config.yaml
norm: "rmsnorm"
norm_place: "pre"
qk_norm: true
optimizer: "muon_variant"
decay_fraction: 0.805
final_lr_fraction: 0.0
train_tokens: 87560000
Each number is 128 + 24 x the weight over its row's rms, rounded and kept within 0 to 255. Layers, rows and columns count from 0. The size above them is the row's rms in percent of the matrix's.

# layer 3 MLP down (transposed), 384x96, rms 0.041, rows 190-213, columns 0-95
size [ 96 102  95 103 100 101 100 108  98  96  99 105  92  89  95  91  97 104 105 107 101  96  97  98]
[[146  95 131 112 135 156 144 132 142 113 146 119 140 118  99  96 120 103 104 158 104 126 147 117 104  83 130 126 140 122 163 155 127 163 165 133 108 122 123 133 128 132 113 125 159 121 126 154 156 157 128 115 156 130 130 120 115  84 140 157 135 152  93 156 139 137 122  78 116 170 119 113  81 155 223 129 115 130 133 126 111  89  96 107 186 101  98 150 112 160 132 145 120 126 146 104]
 [ 91 126  94 163 134 140 161 145 134 121 120 116 101  91 154  93 114 146 102 136 122 111 105 109 133 119 121 127  77 119 163 107 137 113 133 135  51 157  95 136 154 158  87 120 144 116 110  71 165  99 143 135  99 139 130 148  93 130 122 123  89 110 101 110 146 102 152 124 142  69 130 116 153 135 115 104 122 126 117  94 154 112 104  98 131 138 124  95 117 134 103 155 109 100 110 141]
 [131 131 169 151 121 134 113 144 131  94  94 115 126 112 109  98 110 103 122 147 132 156 108 167 146 101  98  93 117 135 113 158 168 138 144 137 153 136 160 166 143 149 162 159 130 105 112  66 137  84 100 108 113 164 123 133 145 135 108  75 133 129 153 138  89 189 136 101 124 127 106 127  94 130 107 142 160 140 166 121 159 101 124 114 142 115 116 144 165  93 133 132 130 111 168 131]
 [129  91 141 162  88 120  86 117 110  98 110 114 127 116 141 172 128 145 116  86 141 130 128  96 128 170 146 109 109 124 141  95 128 143 105 188 161  98  92 117 132 131 112 146 135 117 120 141 144 108 155 130 129 148 123  54 143 117 111  80 134 126 172 121 126  96 141 150 106 106 128 139 157 109  69 164 112 126 157 157 169 136 140 113 124 142 137 136 119 148 158  96 118 116 147 150]
 [126 172 187 147 136 115 120 146 130 120 131 162 120 126 112 123 157 179  93 106 123 128  93 134  97 120 149 118 136 136 104  97 104 101 173  90 149  99 166 129 121 165 156 163  99 137 132 114 112 135 170 137 109 135 127 161 160 139 118 117 137 119 155 120 122 116 120 115 139 136 135 105 152 140 163 113 153  93 153 148 137 123 163 115  98  70 109 171 131 100 176 149  99 109 122 108]
 [140 130 137 147 137 135  88 165 143  96 139 114  92 156 108  95 133 123  85 124 132 115 174 114 132 123 137 141 105  88  65 128 124 141 147 121 131 173 127 147  97 103 122 115  98 106 118 163 123 122 145 141 155 108 142 128  87 155 155 114 153 112 118 120 124 115 110 152 109  72 102 105  80 134 102 133 178 131 153 142 145 120 123 123 126 120  85 101 106  94 161 107 145 166 158 159]
 [147 117 160 129 102 117 142 189 154 107 142 141 105 127 106 142 135 136 103 105 140 163 102 154 137 145 117 120  73 117 108 125 141 123 104 129 183 115 100 135  96 117 124 102 137 136 147  95  98 142 134 110 150 126 125 163 125 108 113  82 129 171 122 110  89 140 117 146 119 115 123  77 145 152 130 118 156  91 134 110 137 122 120 135  90 115 143 125  92 177 144  91 139 160  72 171]
 [185 118 109 126  72 171 118 139 186 101 155  75 131 139 139 156 159 101 119 178 163 125 127 106 143 161 157 125 143 135 124 127 112 145 111 132 103 139 172 153 155 107 134 144 110  96 153 149 120 181 127 123 131 134 127 125 117 133 171 100 148 126  99 122 142 122 126  90 123 133 148 115 108 157 130 157 158 128  95 152 138 115 143 143 143 129 119 166 125 154 183 140 158 129 119 131]
 [ 91 128  95 153 111 141 117 158 157  89 120 129  92 161 122 109 122 110 108 163 142  92 124 148 118 117 172 135 144 121 139  98 103 131 136  99 143 128 176 119  77 109 124 105 122 115 124 134 150 149 107  99 146 120 126 148 189  84 117 137 133 154  61 137 134 115 125 120 108 127  98  76 136 123 101 102  92 135 142 131 136 141 149 133 174 104  87 156 113 141 133 164 159 138 127 123]
 [ 99 143 114  88 118 124 124 148  84 127 141 113 155 172 129 123 124 136 124  96 147 116  96  92 157 154 124 105 125 139  82 115 108 134 131 129 125 155 163 152  97 159 181 105 138 136 107 124 154 133 125 127 135  95 139 118 139 102 128 160 104 174 115 165 160 137 154 112 150 121 122 193 153  82 115 119 152 130 111 129 137  73 138 108 100 122 113  94  90 109 175 126 110 132 138 104]
 [124 132 105 161 115 138 127 165 113 171 123 162 101  79 127 110 138 147 132 118  90  96 116 138 130 142 164 141 134 168  83 102  79  89 149 140 135 109 124  96 176 147 120 133 162 140 103 106 124 105 155 104 132 141 127 101 153 114 115 153 129 107 139 133 107 120 101 182 127 121 150 141 126 110 112  76 140 139 103 143 142 137 132 157  68 144 165 121  97 139 126  87 140  96 127 108]
 [154 120 140 157  99 156  93  97 113 131 171 125 137  80 167 162 122 148 133 133 128 128  86 147 177 130 121 109 152 147  99 151 110 149 168  56 135 148 138 117 131 131 153 130 104 138 141 101  82 114 147 125 122 104 159 132 117 175 160 102 149 130 136 115 118 136 120 130 124  84 152 145 159 116 123 160 136  67 152 135 169 149 134 115  99 129 137 126 132 110 147 110 109  94 116 117]
 [143 150 118 135 161 164 203 158 101 138 126 150 133 129 109 122 138 135  97 113 118 137 127 126  92 134 126  98 124 123 121 109 152 144 149 169  88 105 110 108  86 168 140 128 176 135  93 119 110 134 175 146 116 138 138 127 117 104 118 120 148 161 128  81 121 134  87 129 159 167 145  92 144 127  84 166  84 121 107 131 137 138 116 145 101 112 135 110 101 144  92 141 127 164 145  94]
 [125 110 150 108 133 163 151  99  98 125 143 101 115 125 161 125 123 156 100 148 157 153 154 121 157 133 132  74 112 139  95 150 138 151 126 134 119 149 142  82 138 115 141  87 146  83  60 129 116  85 139 101 107 111 140 130 130 175 131 112 148  97 104  79 117 117 161 155 147  94 159 158 126 124 110 156  81 146 130 115 126 108 124 102 104 140  91 111 120 132 165 146 126 112 111 109]
 [108 125 125 119 148 135 137 130  81 103 105  93 161  87  97 152 114 128 184 150 143 142  90 129 135 142 124 123 149 140 125 134 175 131 176  93 126 146 118 140  98 112 124 159 108 140 137 120 172 158 108 137 136  97 149 102 146 112 118 122 101 152 155 112 126 113 154 167 130  84 156 140 162 102 116 111 112 112 152 142 167 101 139 135 120 108 128  77 112 110 152 115  94 173 120 176]
 [138 101 170 107 129 145 114 158 116 147 163 104 141 127 175 170 129 119 123 106 139 129 100 128 143 138 125 148 125 188 141 145 120 124 102 117 121 126 148  71 121 126 149  96 139 139 117  96 139 131 108 128 153 116 169 118 131 142 116  85 164 115  81 106 118 115 139 127  97 101 112 146 160 167 105 169  98  74 114 124 160 137 144 143 104 107 106 153 103 132 119 115 194 132 125 154]
 [147 123  87 142  98 142 144 128 136 136 156 186 123 111 165 112 112 143 120 144 161 120 161 121 144 108  88 130 150 111 106 146  93 162 111 100 155 139 120 141 104 104 108 153 107 110  94 138 137 129 185 111 151  96 144 141 128 114 127 121 164 109 112  88 125  82 102 149 124  97 148 155 147 114 175 132 124 141 155 131 128 170 114 128 178 136 120 100 145 110 125 118 169 158 181 133]
 [114 124 133 110 123  89 125 110 104 100 122 106 146  70  94  99  84 120 108 126 148  87 160 104 171 126 103 120 123 115 162 134 105 117 138 159 142 167 135 112 147 140 136 107 145 122 135 104  98  88 148 136 110 128  67  62 184 151 177 100 150 104 141 139 134 101 110 136 155 133 129 121 120 124 168 126 166 139 105 122 112 110 154 132 116 108 144 115 144 132 139 126 133 101 144 156]
 [183 133 168 123 132 133  94 131 132 155 125 155 136 154  91 136 134 133 116 149 122 106 118 124 121 123 142 145 146  80 123 129 129 108 132 170 152 176 161 112  63 113 153 167 148 115 135  72 180 139 123 114  91 106 148 107 129 119  94 144 135 110 140 102 178 128 131 114 139 142 119 128 169 138 130 110 106 113 115 125 160 109 101 102 120  93 153 128 169 104 155 143 121 166 112 147]
 [108 132 131 160  96 114 105 152 169  70  91 120 109 127 121 107 149 158 159  83 152 181 132 104 100 105 124 117 147 154 136 119 138 142 110 131 133 103 125 117 164 131 126 129 140 153 125 151 167  99 145 161 143 122  89 101 119 131 153 113 103 112 103 125 144 118 125 134 111 127 106 159 152 149  99  81 115 121 148 127 105  77 157 175 136 134 121 103 101 135 108 151 157 121  86 178]
 [193 113 114 197 114 121 124 118 118 129 109 148 127 132 151 114 126 128 154 144 113 162  70  80 128  88 147 111 125 145 131 146 117 130 147 145 138 139 145 160  91 141  64 129 154 127 128  99  89  91 131 107 136 145 118  78 137 129 131 154 121 129 156 109 144 151 126  99 146 136 150 108 113 164 105 168 128 134 142 156 125 121 128 125 151  80 115 110 114 144  92 171 113 111 121 110]
 [105 136 110 160 109 103 123 132 116 162 105 140 132 178 141 126 151 145 107  78 117  77 161  97 155 140 156 125 110 141 149 106 138 100  62 108 131 124 147 148  97 141 144 115 106  77 156 174 119 156  98 127 137 125 144 123 145 139  95 109 140 170 132 137 108 155 149 114 118 103  97 119 141 131 129  99 158 139  95 187 148 142 118 137 114 104 118 165 125 122 118 137 173 132 124 102]
 [101 107 134 139 157 122  98 143 118 152 150 120 125 169 158 171 128 112 120 145 171 138 178 125 131 149 160 158 152 103 135 153 147 163 165 116 145 143 106 107 110 134 166 137 108 128 173 164 141 124  90 127 153 132 148 120 119  93 136 146 115 120  95 168 111 102 142  76 117 160 173 146 127 128 132 130 120 130 141 133  93 141  80 139  88 106 111 132  98  95 143 147 127 103 160  91]
 [137 118 127 130 108 157 154  91 147 130 190 125 142 141 146 134  92 132 125 117 110 123 132 145 137 121 153 142 121 111 125 162 101 165 139 121 133 104 124 100 157 136 135 124 143 126 151 173  89 134  95 136 139 131 164  85 104 117 130 117 159 126 142  96 161 125 136 155 122 126 119 112 119 161 152 127 182 112 116  95 115 217 105 117  98 140  89 167 126 122 118 142 135 108  71 154]]
# layer 3 MLP gate, 384x96, rms 0.175, rows 191-214, columns 0-95
size [101  98  95 100 101 103 103  97  99  93 108 104  95  99  94 107 100 104 111 105  98  95 101  97]
[[163 109 139 124 146 168 126 121 160 107 135 108 124 142 102 112 147 148 119 117 117 156  73 121 126 103 125  88 148 161 101 143 113 158 112 127 141  79 141 135 175 142 106 139 111 114 133 118 142 135  67 118 178  88 141 136 143 121 135  89 169 113 126 122  86 124 101 119  84 147  93 141 127 117 130 166 131  94 137 138 132  64 111 109 140 140 147 130 115 100 139 119 133  76 123 107]
 [133 137 151 117 119 102 132 122 113 143 129 119 137 130 146 103 119 156 108 145 112 121 166 150 103 124 150 131 160 161 102 128 162  65 164 119 158 146 116 129 108 115 152 127  97 136 127 134 130 130 115 125 165  63 104 131 118 143 146 119 130 125 141 123 121 153 170 154 156 144 166  89 110 100 111  97 123 116 168 169  99 103 147 120 142 139  44 117 133 107 173 143 130  92 142 102]
 [130 162 143 130 120 138 111 114  82 141 168 117  97 125 150 122 143 134 121  84 108 141  94 105 139 144 164 142 137 157 137 142  90 164  89 148 155 126 127  68 132 116 112  95 171 161 156 142 132 126 153 144 119 110 109  99 182  95 103 124 146 146 133 131 102  94 102 154 138 111 133 176  93 157 142 118 141 124 152 123 117 143 139 123 108 155 174 162 128 137 174 104 142 102 133 143]
 [122 125  79  77 115 142 167  99  94 120 123 123 126 113 144 131  87 156 130 106 110 150 135 171 106 102 137 146 134 129 138 133 182 145 135 129 118 125 143 102 115 161 135  79 168 148 161 132 123 155 131 138 159 153 139 116 130 154 142  70 105 160 153 135 146 105 131 137 153 107  85 181 163 133 150 174 131 106 133  84 105 140 153 116 102 165 130 122 150 146 115 141 119 110 121 125]
 [148 100 141 125 134  98 145 122 170 189 128 109 130 102 125 150 150 161 147 110 147 114 114 105  92 152 109  86  99 142 136 129 143 112  91 144  81 114 116 141 120 121 132 151 137 140 147 124 125 113 123 104 157 135 133 130 136 111 139 181 153 122 166 150 125 117 168 113 136 160  71 138 159  83 124 140 191 127  91 122 143 127 113 121 152 136  79 122 149 181 128 154 113 123 111 105]
 [156 105 123 157 157 128 139 159 148  79 134 139  75 115 153 135 132 133 134 104 135 149 175 116 131 142 151 140  99 116  61 147 135 149 162 126 134  95 135  86 126  61 129 123 146 167 143 115 141 141 123 103 136 191 142 133 121 139 104 158 131  72 154 120 130 139 120  88 128 104 138 151  93 132 110 112 122 107 139 139 127 144 126 124 108 124 127 125  83 171 143 118 130  92 128 106]
 [119 116 135 112 146 124  85 106  76  69 152 150 143 121 116 122 124 160 111  79 135 144 141 152 118 142 138 152 107 145 127 146 112 101 100 126 136 113 115 122 155 165 104 112 121 171 128 143 122 107 106  72 125 129  82 151 148 153 130 127 160 121 138 177 115 120 108 128 187 131 111 141  89 117 143 139 109 143 124 119 128 155 161 177 162 121 150 130 141  88 112 107  98 167  98 129]
 [129 122 127 119 136 166 162 104 107 103 131 140 105 124  88 151 105 137 136 117 111 151 110 113 134 147 126  85 131 146 148 195 117 166 166 109 130  86 137 122 143 137 181 111 147 117 137 166 172 117 107 140 122 133 132 164 138 146 121 124 129 168 115 121  68 112 132 126 158  99 109 126 107 160 125 152 167 118 182 137 100 127 145 128 127  99 166 158 146 135 121  90 110 167 103 135]
 [119 133 123  84 115 127 122 129 152 151 148 151 109 111 100 140  96 103 124 139  95 141 107 120 157 130 142 105 117 188 136 129 157 135 143 134 156  88  73 129 124 149  95 165 137 106 132 141 121 115 121 161 105 171 150 116 134  66 142 145 200 132 116 144 120 101 134 143 106  99 137 143 113 115 112 185 143 151 102  98 150 107 130 110 111 130  86 138 121 117 116 141 140 107 174 111]
 [129 101  93 102 152 164 141 151 147 160 119  82 116 131 117 128 136 132 107 143 120 126 148 112 157 116 157 159 127  98  78 128  76 164 167 127 138 123 130 136 147 110 127 130 105 122 113 124 122 151 121  71 146 121 125 159 149 123  97 120 112 126 135 121 137  61 143 175 133 206 146  87 116 121 119 133 137 109 142 107 107 108 132 181 151 124  91 135 133 106 104 153 146 137 125 117]
 [120  70 126 175 102 108 113 126 127 137 142 137 118 133 103 122 154 121 140  87 119 150 138 189 113 160 163 131 158 135 135  96 119  96 104 110 153 136 114  80 144 147 152  94  99 130 137 115 115  92 154 130 114 132 144 111  82 124 150 101 130 169 132 120 112  87 134 101 149 114 106 133 137 104  82 111  98  78 109 122 155 138 116 162  94  92 115 137 111 130 151 159 125 140 102  97]
 [104  99  65 126 122 107 102 151 127 125 137 163 159 172 138  79 143 152 141 115  98 132 128 140 131 123 152 170 119 132 118 110 123 150  83 137 148 102 150 154 131 138 113 115  89 147 127 137 138 193 132 129 135 148 115  80 124  98 144  98 159 103  80 120 106  75 116 137 110 154 138 101 134 100 148 139 162 160 130 151 113 137 144 122  97 153 103 133 138 128 123  94 173 137 132 115]
 [ 88 126 127 131 111 122 132 123 128  71 156  90 113 132  89 109  92 167 170 141 136  93  86 120  96 147 111 159 146 162 108  98 102 105 136 140 130 154 122 144 174 110 153  73 145 134 132 146 142  88 116 145 137 166 135 138  95 156 150 108 148 121 148 157 125 141 116 136 120 177 118  83 108 162 119 113 140 104 135 166 130 142 130 119 131 120 140 164 148 158 111 121 117 171 104 122]
 [155 150 138 118  76 151 119 109 106 155  91 110 129 161 152 137 102 156  87 158 122 126 110 101  79 136 115 131  86 108 119 118 143 122 128 125 110 151 102 116 115  77 142 143 131  89 107 132 109 142 138 159 153 129 114 117 132 159 134 119 159 115 150 150  98 136 140 163 129 146 103 103 110 109 144  99 121 167 145 150 120 101 142 186 160 128 153 132  92 135  90 127 124  98 100 191]
 [121 129 125 108 105 145 119  81 102 113 139 164 123  71 104 142 138 113 105 129 146 136 147  99 150 162 104 103 109 148 122 119  90 146  88 137 144 154 162 104 121 138  98  90 139 136 125 119 107 117 184 133  98 141 143  87 114 104  86 154 145  93 114 152 131 131 128 133 155  97 157 151 100 100  83 138 131 160 123 164 116 126 103  98 107 152 115 112 133 113  76 146 160 136  94 113]
 [151 130 163 124 101 163 132 154 114 105 146 157 137 146 143 135 115 156 137  87 129  91 141 135 113 141 105 113 122 131 117 150  98 188 123  97 134 101  97 151  97 148 167 124  91 132  70 126 125 160 121 159 188 138 109 119 125 139 132 146 124  90 127 116 117 108 124 114 107 123 153 106  98  83 116 171 132 134 162  92 115 103 137 118 139 155 150 140 156 147  86 104 128  86 161 126]
 [155 121 120 116 173 168 115 123  94 104 131 180 131 120 139 132 111 130 152  98  96 149 118 112 124 119 146 159 113 161 151 120 116 109 119 145 135 118 139  87 131 121 145 130 156 169 123 120 155 143  68 148 142 123 134 141 119 169 136 161 137 152  95 113 136 112 121 131  70 134  91 136  83 163  83 138 115 136 154 126 157 138 135 112 121 102  96  65  96 162 133 143 123 100 129  94]
 [153 136 115 122 107 117 128 136  72 126 109 146 171 147 144 114 159 107 123 144 128 122 120 148 120 142  99 112  88 110 132 133 125 110 135 147 106  97 121 143 108 112  98 137 165 123 139 190 101 128  93 118 129 133 146 102 149 150 138 132  59 126 117 105 119 146 111 138 148 135 131 107 150 120 102 165 105 158 105 154 111 157 136 221 127 119  95 131 148 128 108 124 105  82 119  93]
 [131  86 138 131 143 111 140 136 130 143 134 149 109 102 101 133 162  93  92 135 176 133 100 117 110 193 136 136 148 143 146  99 127 119 142 111 122  81 106 132 101 180 103 127 124  94 168 157 117 132 133 138 117 164 158 153 145 161 138 116 174 130 119 110 137 116 138 110 194 128 126 151 125  79  77 147  93 133 132 160 122 135 108 150 112 110 126 115 116 127 105  80 146 118 135 119]
 [210 145 103 150 152 149 140 152  99 113 141 123 125 112 142 131 154  80 144 174 132 144  77 123 133  92 150 157 135 157 103 133 114 133 129 129 123 101 142  95 183 125 104 128 146 170 110  94 124 123  90  81 125 154 107  96 157 135 120 138 127 150 158 117 128 127 154 144 106 142 129  87 117 124 125  95 146 110 138 116 139 117 116 130 180 127 144 101  97 154 105 141 152 100 118 125]
 [133 175  89 141 132  97  92 137 121 123 126 154 128  81 132 107 146 150 124 143 140  66 162 133 119 122 142 130 120 147 153 121 136 153 131 137 153 119  95 135 128  91 116 116 141 111 147 126  66  93 141  98 147  89  95 114 140 151 131 139 150 119 144 123  98 118 155 132 145 119  64 110 141 191  98  95 153 102  95 154 148 104 150 139 100 165 100 143 108 121 124 127 147 124 115 146]
 [177 130 107 134 130 136 152 167 126 114  93 187 161  80 184 132 126 114  87 152 101 150 106 165  93 140 101 123 140 143 124 103 133 119 101 146 113 111 141 104 120 124 125 118 136 133 115 104 134 145 129 127  97 138 145 124 111 163 142 110 112 146 117 141 127 112 146 140  91 127  87 137  98 134 169 156 147  93  69 145 138  89 127 127 149 125 115  98 123  73 115 123 138 123 127 184]
 [ 87 113 148 151 165 134 171 159 136 167 131 121 123 112  62 140 131 114 123 114 150 127 120 100 131 166 144 146 139 157 135 125  86 124  82 130 104 120 128 131 164 176 158 162 135 105  89 146 137 126 153 115 126  99 133  85 119 135 111 137  83 151 133 104  90 128 129  86 113 111 121 137 133 183 108 127 121 133 138 184 109 120 127 113 176 123 130 153 118 104 123 116  91 114 107 131]
 [141 126 125 122 141 123 152  74 153 121 131 119 113 117 125 124 144 165 124 148 144 152 135 150 105 149  98 132 147 147 139 157  89 120 145 107 133  96 104 108 155 124 146 136 125 119 126 191 188 102 126 128  88 106 151 143 120 123 135 119 117 138 150 124 107 138  79 136 152 161 183 122 102 145 167  99 125  46  93 119 129 147 134 124 108 125 124 118 179  98 125 149 138 128  90 140]]
# layer 3 MLP up, 384x96, rms 0.181, rows 191-214, columns 0-95
size [102  95 102 101 105 103 100  98  92 100 115  96  88  98  92  97 103 105 105  96  97  97  97 100]
[[ 74 125 128 123  96 195 128 155 133 125 173 105 144 136 183 110  91 126 102 124 128 131 144 108 110 144 102 122 172 122 146 111 118 132 127  86 144 154 161 122  67 130 175 131 114 101 162 114 117 123 149  76 124 123  97  80 130 117 123 118 137 134 119 135 128 162 118 112 159 143 135 133  88 138  93 127 126  92 114 121 129 114 149 133 108 145 136 111 125 107 130 101 131  94 114  77]
 [114 142 122 123 114 127 109 117 107 144 130 122 193 161  85 137 114 140 108  99 126 143 157 100 120 143 141 159 171 161 131  95 131 102 126 131 145 169 123 152 158  52  86 153 102  95 147 118 140 128 100 144 153 107 132  90 122 115 138 144 142 133 129 142 144 112 133  98 127 152 131 191 140 149 154 137  95 141 131 100 133 147 154 160 165 103 144  94  98 123 127  91 125 151 123 144]
 [153 171 124  93 100 106 144  48 117 114 110 101 130 131 133 117 118 115  71 124 125 150 119  71 118 143  95 116 135 112 121 121 139 158 122 161 125 151 128 110 135 105 164 154 112 148 164 123 140 152 120 147 165 128 149  96 147 142 131 127 149 178 179 165 114 112 133 135 168 157 117 133 121 109 123 134  86 131 128 144 128 125 112 119 146 160 143 134 133 182 135 144 157 125  81 132]
 [167 100 147 135 130 160  96 168 141 118 112  94 190 121 101 127 124 194 152 108 131 121 140  95  96 129 112 140 162 106 153 142 123 131 152 142 115 207 164 118 129 104 180 110 114 140 135 156 156 166 151 130 136 144 102 163 107 130 149 170 144 137 121 135 140 117 121 120 100 131 114 127 147 125 128 143 124 104 152 122 136 141 122 129 118 115 102 110 102 146 153 115 150 100  79 149]
 [138 137 113 113  93  92 115 118 102 157 136 137 118  88 126  94 114 107 118  93 113 148 136 172 134 143 122 117 108 137 167 107 122 134 134  98 154  75  93 153 112 169 128 144 128 104 101  85 154 113 110 124  90  91 144 143 178 158 133 161 114 114 131  81 130 108 153 112  97 138 148 137 129 112 118 151 110 167 138  96 127 112 128 106 123 154 143 169 101 120 128 122 114  57 135 119]
 [149  97 123 150 130 100 116 111  94  97 147 107 111 137 126 137 165 119 166 141 132 127 112 108 121 150 124 152  88 135  87 154 149 147 134 138 137 126 126 142 114 112  91 129 157 145 100 145 186 104 146  92  89 118 150  95 103  95 102 129 103 131 144 155 120 120 144 101 145 153 162 158 112 176 130 100 106  97 116 119 118 171 134 101 100 162 105 158 150 157 130 108 143 132 115  61]
 [116 127 140 134 117 158  97 132 147 120 150 145 134 118 127 117 147 131 112 152 104 122 144 133 180 115 111 114 117 151  81 158 182 107 175 124 139  73 168 134 127 134  97 127 130 106 155 188 164 152 129 131 133 156 118 141 125 132  85 114  73 146 119  89 137 121  91 159 108 149 137 110 136 130 102 155 125 103 176 150 120 126 128 158 114 151  72 144 126 131  97 123 136 101 153 123]
 [161 128 154 102 143 132 128 141 108 141 166 131 139 100 146 154 133 139 127 117 111 135 145 138 122 125 167 130 146 103 127 186  99 141 147 142 147 129 110 165 110  91 125 158 176 122 144 157 133 113 139 152 134 115 151 130 104 140 126 124 133 142 184 114  91 131  86  84 146 154 134 174 132 154 136 160 123 160  98 145  66 166 114 128 133 127 128 129 128 166 118 115  63 125  83 115]
 [145 124 191 187 102 124  83  96 106 165 114 132 111 105 114 112 129 105 126 129 126 106 111 132 169 147 139 143 155 129  98 102 140 146 152 151 135 116 120 141  92 159 187  84 166 118 121 144 102 135 119 125 145 194  85 130 116 137 115 135 135 109 140  82 124 104 125 126 119 120 127 129 136 145 118  53 111 119 143 151  81 110 126 145 124 116 138 151 110 114 124 134 129 112 127 126]
 [101  68 120 153 121 172 127 130 178 101 127 162 150 168  83 142 145 120 154 122 137 107  88 134 137 114 152 134  92  84  85 142 130 166  92 102 106 129 141 140 109 126 195 128 123 148 141 149  89 127 129 111 146 113 110 153 102 128 118  98 113  74 136 147 140 102 130 140 155 156 157 118 131 121 136 115 123 142 132 112 117 163 115 127 131 146 134  79 140 121 143 160 140 154 155 131]
 [118 120 131 154 140 155 154 133 125 126  84 146  81 110  94 111 166 107 117 128 116 137 142 134 120 139 160 137 148  88 179 137 126 100 104 121 165 176 113 130 140 137 147 112 146 134  95 125  71 139 146 155 147 121  99 139 129 159 146  99 135 149 113 149 108 125 147 114 116 134 150  91 168 132  76  99 133 102  92 139 146 152 151 142 101  70 102 116 126  77 122 123 107 121 110  94]
 [112 140 108 120 162  85 131 127 131 113 135 140 134 111 130 135  91 131 122  89 141 108 115 115 149 100 125 125 117 123  30 143 111 102 136 117  98 141 120 127 139 118 107  97 137 125 113 130 149 166 112 123 129 132 162 177  98  94 125 130 103  78 195  95 118 122 107 155 102 164 138 164 141 137 135 120 114 102 108 111 146  92 148 151 140 127 127 159 157 147 139  83 112 147 110 139]
 [122 128 107 142 125 126 133 118 139 131 121 132 151 136 128  63 152  57 136 150 112 136 135 145 148  82  63 148  92 104 120 122 119 137 160  82 136 110 146 105 120 105 127 127 161  96 144 140 173 158 136 159 152 156  78 154 130 146 156 124 110 113 160 157 130 139 125  81 122 123 139 161 108 131 130 171 165 120 123 118 124 162 131 122 111 150 140 136 151 138 141 127 158 136 119 178]
 [128  89  96  99  90 125 119 125 122 172 147 131 130 161 126 138 116 130  82 107 123  95 118 100 138  96  97 108 100 118 137 123 116 140 115 139 142  73 168 146  87 142 113 102 158 139 127 138 110 135 118 120  97 131 103 109 132  99 134 199 144  76 106 108 155 165 150 114  95 175 111 145 113 104 126 118 123 179 133 123 113 111 119 113  99 139 108 117 150 142 134 102 151  90 103 146]
 [106 108 135 138 156 151 136 134  75 135 140 121 104 157 142  74  75 110 143 116  94 128 143 119  88 114 127  99 151 120 123 121 140 148 163 139 137  99 122 193 133 115 144 131 111 126 156 134  92 139 139 142 137 139 117 137 126 106 148 147 111 122 139  91 130 119 118 157 156 127 118 158 101 127 146 116  86 189  62 100 137 134 140 150 153 122 132 144 130 119 163  67  94 125 127 108]
 [143 131 110 120 142 119 133 122 146 134 140 156 150 133 124 168  84 113 146 147 174 118 143 101 110 109 131 128 163 110 157 119 116 120 153  97 102 129 137 138 115 105  96 129 121 191 139 137 100  92 155 108 123 142 152 113 149 116 152 118 124 107  63 120 129  97 140 172 153 171 138 122 145  93 159 127 185 170 151 155 100 145 160 135 139 104  86 122 149 116  85 152 151 131 126 144]
 [117 140 154 175 130 117 135 133 111 110 123 126 138 100 155 122 102 145  80 125 103 159 124 139 108 183 101 118  96  91  52 127  78 116 136 123 171 143 127 145 131 111  81 112 145 125 127 125  77 112 156 113 127 103 164 129 109 156  91 131 155 122 139 140 111 146 140 145 116 161 119 109 133 150 143 150 115 131 110 122 137  51 135 154 113 105 131 121 117  86 150 117 137 129 114 130]
 [ 99 139 150 129 166 124 141 117 146 148 144 117 146 132 178 143 154  98 140 180 125 153 121 128 141 100  81 129 104 168 145 143 127 119  80 123  98 102 122 107 165  83 106 160 126 149 106 116 136 111 111 122 117 139  93 151 156 135 106 120 171  96 129  97  99 112 112 186 101 108 124 108 112 100 126 135 135  92 155 114 162 148 155 166  99 152 126 114  89 121  97 158 144 134 134 127]
 [176 167 106 161 127 113 105 113  89 123  93 135 149 130 102 101 131 156 133 155 112  87 148 147 140 136 121 143 106 108 111  72 128 134 108 102 112 127 110 128 148 120  82 170 164 165 117 136 122 106 131 105  87 124 174 118 131 154 113 143 163  91  75 174 148 114 159 197 112 148 142 116 138 121 110 155 137 104 113 128 132 138 145 143 116 142 149 142 114 148 135 103 125 128 130 142]
 [150 161 138 118  99 141 111 130  98 120 138 104 126 165 124 101 193 128 129 144 151 106 170 126 113  88 147 110 148 147 157 169 138 122 143 130 154 154 125 136 112 141 138 101 134 118 156 121 124 117 135 156  93 142 152  86 127 110 154 157 137 156 144 130  91  77 133 102 163 183 134 102  82 130  97 142 149 114 158 136 111 160 150 131 166 122  99 135 115 154 151 154  92 166 118 118]
 [147 158 162 137 136  86 126 134 150 141 100 125 100  68  82 121 122 146  93 146 127 153  76 145  70  98  92 114 154  95  99 104 169 144 141  97 118 118 140 127 129 151 160 147 137 161 104 107 119 137 160 112 159 117 127 150 123 106 128 124 124 144 135 136 114 100 139 146 138 109 130 124 101 132 146 178 135 129 122  96 119  90 125 124 144 110 113  64 106 113 177 123 140 107 131 109]
 [ 95  94 123 162 102 128 111  91 142 108 145 123  95 142 127 143 134 112 148 164 108 126 131 107  74 138 121 126 149 111 105  99 146 117  98 144 140 149 141 134 151 142 143 157  93 127 143  97 109 125 142 126 128 111 103 140  72  93 134 145 127 154  83 119 116 137 154 113 137 123 123 131 194 136 125 112 134  77 139 137 157  51 154 139 133 109 104  91 119 152  98 137  81 129 153 108]
 [ 80 162 102 134 149 148 171  51 144 152 128 117 142 109 133 159 119 125 101 165 117 113 168 121 142 125 157 138 153 120 169 146 153 134 155 104 134 160 109 114 141 148 108 152 152 127 148 142 133 128 133  93 145 139  90 108 121 150 109 114 119  88 141 164 126 109 164 145 139 115 115 151 135  88 113 119 148 127 134 126  87 133 184 159 180 124 152 113 143 153 157 120 118 131 165 133]
 [156 106 103  96 158 118 124  91 101 134 116 138 140 104 120 149 116 145 119  82 162 188 140  98  79 135 116 139 113 125 189 139 135  99 114  95 115 125 135 116 140 135 168 104 140 106  98 114 135 153 110  88 116 139 149 143 133 133  89 145 129  77 122 157 131 160 115 155 130 136 113 122 131 153 122 150 134 122 140 132 167 111 132 143 155 127 124  69 109 135 156  78 125 148  89  88]]